python train.py --d_mlp=1536 --norm_place="pre" --parallel_block=false --init_std_qkv=0.0181 --init_std_up=0.0181 --init_std_down=0.0 --beta1=0.95 --final_lr_fraction=0.0 --batch_tokens=131072 --dataset="wikipedia_en"
Each number is 128 + 24 x the weight over the matrix's rms, rounded and kept within 0 to 255. Layers, rows and columns count from 0. Numbers have three digits each.

# layer 3 MLP up, 1536x512, rms 0.365, rows 205-230, columns 384-511
137116118148097145118124130156143092117174106128178126118091134148130113101153154095114098128131116102137124098127096118111113135092184147162160111151137136130120148143155120168180144128179144114120118107167099164186121135107124089147104109116111057147108085116165129127117135140135129108109143088083120112133171124145115157117125138142116132115108140126137106152147162140118088150108
146110112129146110125130151127116144137117101127140149118145118115164168105139155115150106134119147150101147154168106117100142160125101128132148140120117115114084132138127154086112099124104137125135176183153126140119109111122169127167134152130124105127144124105120111117177176124099184116113089122137132134087105143155127153135153109151102098102131134129103138171140134130115134184120
125153107120098164109158117078092151114132116086122142163142117088169107127100109141085134090134110126144115133161126120182117139081157130161127140132181121121149108147095123114123095137113083117162112133170077126136146149113140090125126145145116173155132118119150127158132141111143126085088104152097079134122114146122171113144129139117074143157102128096154145119133138165130125146127
137097114094128098168139126138093152119139107153126135146110159110111150132137143126176138103106119110116120133133151129072095097125130138117079116128137176111160110143149111092153146173139129133137119068157110120123148142144125159120092091103107095134107164130162134110106124188111121095127114102121103135090145139169146148122113147104114124138101124131157136102167114118144134161155
096126111097148132113106103095119133137106098135130097130137087116098113108167153139124123135121147120135155152097160109131167092132134135133109077136141138144099150108121110118146145101153109171145161094124136147108095132141114114130128144141099121132138130156141143112148111129100164132182110152150143128132097141153159143146116123121108134155127122114112141140144126099156085084121
127162119157156140176104168143134099137118124110129142136130140152134118135129171150144109169130105101128133136131125109107124141129132136141152118123116159117130168105153115115163099110115128121162143145126154132129100137089154127127094111098142106116125160137086120137131101094154100144135135108148096112067085155134097140093153095086131143119105123152136141112151097122117138160156
099125162127138101124130134164089133108115127120156123153159134101124145124143137128118134126170146143104117129164148137132158154125115118114133080099093145123117125136143127140115113105154130144158131152136092122108110110130147140144110124133118111113113124127104159156156136160107130095143139111163114173151132170164116109096131118123118150116120139103127129153123137123114119151116
128104176118095134134159148154092150115100134116131148166107111123131156146171144129135134141179111103099074123151153183149143108097151130138095119151051103145098173134128103130148164095112129143134135114098172191110118108109119134108112133140117106157159115072121076117116119121142179134144099118117139069096128116136127123119144101124101137139140133085138104109099086125171139133176
115152135102151115107128108127109169139127127151136111144087136125118145143103136098115130170130165149110135143114131137152161101113160094103125124112135147180086121100105136102137155123114113113135138128105144162125144118133141115155108159128115145097064050113147153146124152122084131123152142114112145118118145102134137160095133117125127134163144130126139102132125120099109068121152
118135108126133089095119176095116138129150135097124087130150098100111142127130172123117109130150118127146106189148113129157120138107119144144168149156107081130130132144129128130107138107137172123142165138108097144138106130109113110117153131139157109180134154111142136100140118128105088124120129106111076133138115154132109100115112129148143094109162153120162088144127110116113119117167
099089112139098126128118128098135151155159160147131141102130127130134176104137120077141132159148144152129153112131093095164156125119175072134144125126132146110148118147133097087117095101157107106158068121105110164152070141141093120155109148141101147121161110134178131146165157151106123137141124163158068124158097138128142118169143113115107086095103113109142117122148146105109195093120
157122147137117142146113148112105120153147120138126115176075113099126087099124182154119131167129166140124154123144154129119113164146120129121099103125094103157117105102134123126109127123126137115109127126123125109123136135123179134139136121099169155127097073121132113110132141130175163158135136147130137154110149079100120117174133118084103083173098112079108185095148111126118134137128
120135139113108134150101128159151102120125154087107159169101092189126100141104121131114147157087112091087103138125108119119132136111091157121133171134098161154128132121117128145197161125124103129087120115145149191175156133157105149095141134135110116138127149174137120075115141162146093088164158152157094132103149117165114154130139130132098179125118163144146130092122154115120129137072
133142139128104145131160109160134198106119127156144114139118145143119107136147148142135141134117146105154138144139128129161125147169109117109147140129119130160137110134178116130135178100162105133154106117101112130127126116159132140128150142126114140145095126119147126105109093148149130157130137158108117123137165102140143137104122100090122139142140136103120120133159150132117109131144
146082143143166108167114139104130123185120133148117145093094164145094118143124140131160151119132153096129089125161089096145150149135090134116131138121090158129132109134127105224139112132121067147121108139161109168130118117102122127135113142124122145128135141135090147137098120132130073106167112127147118122140182096104147155134138113130099163100122104146112115136141164105069134126130
120103064103099111116102135143137109166126147111147107202135131155124115164137132081055145103131142109133145151127115106101179190128092143084125165108133110163036137094101088143168117098129082147133095098102080120109116167153163100137153103095147114121160106129147129082124067103103126148126092156130140124131186181120103104160165148116134184182159135075165104138197166139130137141084
148131165124081108149140123123089124153133144120138105118143115101085149128135116129122115137102183094130109131178113128136115169109117162161156124144149118155121080170181184095120149099110165129100097152103124120099121137089106101147123122125118150131123103126106156181106142141146127107160163091130099076159111144147139143180110123141103121126159105148147142143112149121154138151121
148105153123110132155083133128124128138114157120128147103065103148086100133120128138102135143165111128131114144088159145122144083109120145100154131139146117125102122116157146148140130079152166093113121148097137131157123098105139098145101113111161138131135114154143146182131148124157122106166092149121134105149112116103119114115105131161144107135129090117118125150154111126132113166110
087138134104147149123101144105139135106112129149127112127137178105159112137117149132131108113105147113121122120126100125102125112147142135124132148153131155128174153134120144119138107110128115134135153127102135113151120106105111103125143146119131118113126132098139134119141103150167069095167121101136186135155103134150159133163078158090098131125126129081122155120131122138151155135105
140171151151153118157137126142128102163097138130106139118097129125139117133113139120149172118114145166124118090120118136129124093138114112131148132132124140126123160092112131140125117109146121107106104130114126168156113143143145173146122116118142148119111133138131114105106155121121143166130112109112180072138169127112117110086150109154122157098126126109106116163167127130146135110165
147147159123146109163066147106128072079102158109102131121134152141143131131137131114126107154114134081117148129160130146098177144115134100113136175102123125126072095130148133116123133175096081116117098156105158118162133091113069103139105120144133100120131117096105112105114153148151135101143150100180156128117168143109148110137124147132139121160097139100125142144125170097158146134120
137107102100132118101159139114128102162136180136091100156136122133169161158161128105140124126096101116116111146111173156103106168119130103114091145126118152126112134132113158139163111151160081151138103154121099173126133146134130144164116112137128137093141122112155155125149160152127121143173116141129151139155137137118134142118111175156098144126097094145098128141126138103121093136107
172116147069108168145103167169089160141155093139083172164105211156153141137127142104158136159156120133112159138173121155138171118160120116159084113161128106051073133100133137096142179162119117116115113111151150173155096154094122128153120153137118094151117153125112139115095121163158096130138163158110118165130179116140172131128121185167093112120096106104134136122135094071139085150097
133161158124142105100133122112105128100107123144162087108148135153150106133129154115100149156115136130137123151119155074115143141141095134162146097129139131137126105110126134130152119177107111115131132103097108108137114170139169098116103117171136120148132155144090095166129113151124115113147124131136131082125111140114151130068130138138130125144132139092101118170129156095142164129120
127179134105141158129141146134110114140112176159135152124155147113134140124111154143152121157140118106113106169165118098146113122128097113140153134122114179141156112122119124154143122123178127135150112094138098134122136127129103154096085141139141174151099136144096147134104154152134151132152175110104132120147143143107138141101139154132115135108121133117098115099121070152150133101136
156124134108121147141161162149108118101125112144122132155147112144163150142124119134106140175141133153157122150138139130107121126126115140084188128103089166136126132139166156116144132144145125152130091134145147157135178147139156149141099107143091130110149154125113123142129118130100097147131100141100120161153107124089158152122125083137118150124096130130134120128153121130087126159153
# layer 3 MLP down (transposed), 1536x512, rms 0.632, rows 205-229, columns 384-511
153173104146093134120197163143120143144155108155165133115134139123131156115154101121092098135150105096152149113108121150115131130140101128115103102143135073132123110151129124140115106147120128150161138155116146137147125113132142148152104086131123140139151094136132143153125145083140141121112102159089124124126091138110171134107123081099135141116136125104141096085155100115098111120106
178151091132102120141135154138160159134137134139107115121059112067098143118151123122188106125122157142105163168151119103107150173141128149178088140190114095106140153124152099162162123111128169094125100129116124103100142159105102102101078160137113117105096111113096130118214162105110131129068100133152149146123121183131091098148127130128103062146126115130172131119131136149160129105131
134134091145079096139127104092105125120122138141130090140123199137124088161162110147125153111122109129076114143110125105151099118132155128142146155129132121135096154106118152136109151147133131140183121101113142114158122123125140145131144138152095117144156108136144107108114108155148076106139124118107103159120103118111122129131135114103155138122145110164127131110138098152085129132114
111135092140127130100072109106117138152104114122106137107124123113089135148083168153103138159144097175128089140101112129136126102172096086118119133119118115126150147132132156153106123087158092159151120148058101114170127132120116131150147116161132129164172110131137124118099145103092141149159155129089085139143096113157113155103136131130119113147106135098144148139118120157098120111134
125153139104101111184127102122160127150152157116094146124162081147135113146108159108144133149103150123164113153099076122162102127140141135130101121162138066130116141104197128147136157108149156136115142092123096074144090118105110111141139138106145149142103136143133155086155123106094103119117141094144128126123166127134102143128104120142126136132102106152129127151110123134111084129141
072126090128124122085143084121124126138120134131095122159117133104111151104135127131114134133107142109113139101115112143127111134129127070119134181142124166114110104188093146078135104138144128143119112076144133114184134148147127131115110138136147140132155143122127127113115093120120120125113113146112128154117165160107117116123115137115115150121174160133178127134158137130173152114135
153107099141178115137111127095124117095097151120112103130147120147141181103168137131111109159163126162109151111123153143129137135140116148109137141124124164113087141082110083129106096133122114098143151103145144192103127086121128118103148095156162135106113131184139143153146154122185143138143124128073120091193136121142145122138129170071154103110107159131160142119146126136093094093082
128130162111174143150162152138124138110165130138165123150142114126125135151114104129121106131113146130116090137150129087136069114141155091178112100099113129142130106137131146113161139171104084126130145148121131111113098086129124125095107119141130126153159125116120134153115165119096139166135119122130138124088121110107127086138119142122139109121149128105106143114111121146133136110139
112135087110119149128086086157153163160167093125171136138108118101116163112115106107097130111171153151122134105124140120101137149133124112132130151102099139162136153118127130144104140132137115125134163100107097103124084161128161090102092094168115127134129128120101157127126145119105134169076139138119064131109112144124155144153136062129105183118162144130146152141129128096064121121125
148102102154120156136155127140093119113134139121101139132142143135095137111144129140099123132123110111110090123135150082156122238115167139119171134140092163116140179142144138095150102132142156136108130149155140155121123124092160102152052143070121107158133103124118092109093147159123126155131112104122080128134098138116146125119139114146110146113177166138137096142108121156145112121096
139149152112123116116109141166111142163120149108156115135154100153077122167163079151127102131098123104141151143142159100127141128162103165101161130136146157117118129093124090136114168147119114113132124135154134108108117134125126150104133079135128103116165103183097144102158145148107156137113160116114148094179115101138115052137142152087140096132123130125123128117110145105155137110086
123141117103115151150134099113145099166141138111180099150118092111117090159141120108129133138097150122105157064118135171140105161151140155084115141139143099097130056150136154136123102123098118140135139136155120137154137134103105144113126146134157146132147087110116048124166101074149124092133157136122100138146124135149141104147084102138155124091146136160114122167155116147128141087123
126114131116109135106162153142119151117123150112147096138107130136135141130130140125088104111170124172114163114107132096110119153126136150115147149122125145142131108122117154186157140148144134102111123148121162110096140133147155123167144131141079124138101118095107116133138096129118138099141104161136126147128131155099099097089150157105158144128095124092098110116131127119126142130113
120092130122107118109145107153128155172153144128102106135120116134166139097137129133133111137118146152121138141171162152143154143111110129110105154131126142088108153140141132164131132137156147135132106119160115174124120100161121157154088095074153111124159129131125143140122102112125154145149135119077184125124155115154122116143104122177156126125075112122134176158144100152142150110192
143100139168117142119141137143122126154144192129157125130152174136125114094110121116151151105151133076115145142149128127116120088133163144173158122144112155130120108126128147100111125163115119167147147101159119139109160134096098130095112113137134121129142145091077099131133117143125085087144103131176121127076162131177114117107119121122123115108180133164116135134124146134132121140104
166079072126131125139129183110149079133105119137118126138176134146128135122130152123120146106128174151134133153136125081111148104093135154104151122138152141141069126125096162124138123141136095116140128159109132142120083102127156139120150110079126167067155164148143154154106131190116119168153142133126126142147129179112149119126129095149127125134119146151125147128135127112134078150120
104086191118146184119107100163126123129124112094143071114111128146139149122087172161141138103154157109072110142136089135120135141155173145130094080138114131096132101138130118134140119126086134122100085129117125151126092147143160136156071114127165184104114096151115108122103132132105157158119132134144141125182087104114123088116176157100112131142117156136119166074116107165141126081123
123114163102174092112109127123159095136111153131130143161167135114100150093157118146165139124139102140103133143146169108118099080113122119099121128183123138161125135142117160136147143104136167099099118150136174142178121066146113111093120099106164131166178140126136095122097157133159105126122150104150104119146139120128103087113140131095132127133172093165119099131103113138134182129113
151126110146157137115093127104092120174135145141145127141132122111120144154139122133150100137124139134139117134145128135121151104111132135112117122108117098107129149139123146133152134141099099107136120135156123157102114158140142194132120164142156159135138112094142103133118105103131135146105134122137145132140174103140142107120147129150122122111103095129138144152149129095144117137180
125140122155129114162139132118138112102136155141154132100128127124152112122121129118122124114166154138106100137152078138113130129149131124114170116129113143140097103163129148121129118088153174106139121083118123134103121122105150171150135119109113121101065112118149165106125099158113112116127140127102145104125134121125093148134108139105122109126125097139115145124128163171168132121135
081149182110137124124121165107138117053165137159146145110075149120172136108170122147101087137099115174138126141093117065136108137143147123158113145086170020151095136076157157156119113091163111148144074066155137145136168131112114121184116135146156137228093136139118179087168127148084127134117138091134113150116155120071119101109152117108110156118131135071108107100087139145105133143147
090153137115125119109104135153107121108153086173119167146103077128120121093147097109085123162142119122134112153137102114128083109110088114106127134137085127108150113139143053094126110109107154139078122122153104110141124162109125123117113080165111094115112101124132138119118133082145121090123131152178103094137110118105092130144155150153159121116066172119116127139122147150142126118159
177123152085137155144136140131140137119129094140088097138143233150151077137101164120189158131129099138152076142123103117140139166139107110168107111191113155117100139103156124170134132109104156130144112125102145119189108114149131136079159136111131093171107114135147109128143117171104140149122135187121147151125144112112142175164163112165127100115120117117187108123159118130130119118161
130116124133113137109081112124108112131139157098137118178132124111144072124124117123119126135110135112129102089099107170158160093159125163158113111098122107149107128127130151125135133150131142129135138127098155100161116111148117133112134104139121136120109167154120121126150136152166137171130092149163100136124137148108134107110119128131081083158093121125129100139119138134092120117111
115120094115075150147132135125147136128113110147093138124175124126108164082153122106151087138138146148157176120116136170100151142151146064107102101164116117146140157154126131130148153137090146117156106131118165140116141100148164100141097167130165167121176132164094128166121131126144144081138112113125174097122144155109136079127089126115101117109217121123129151143141114085145132155123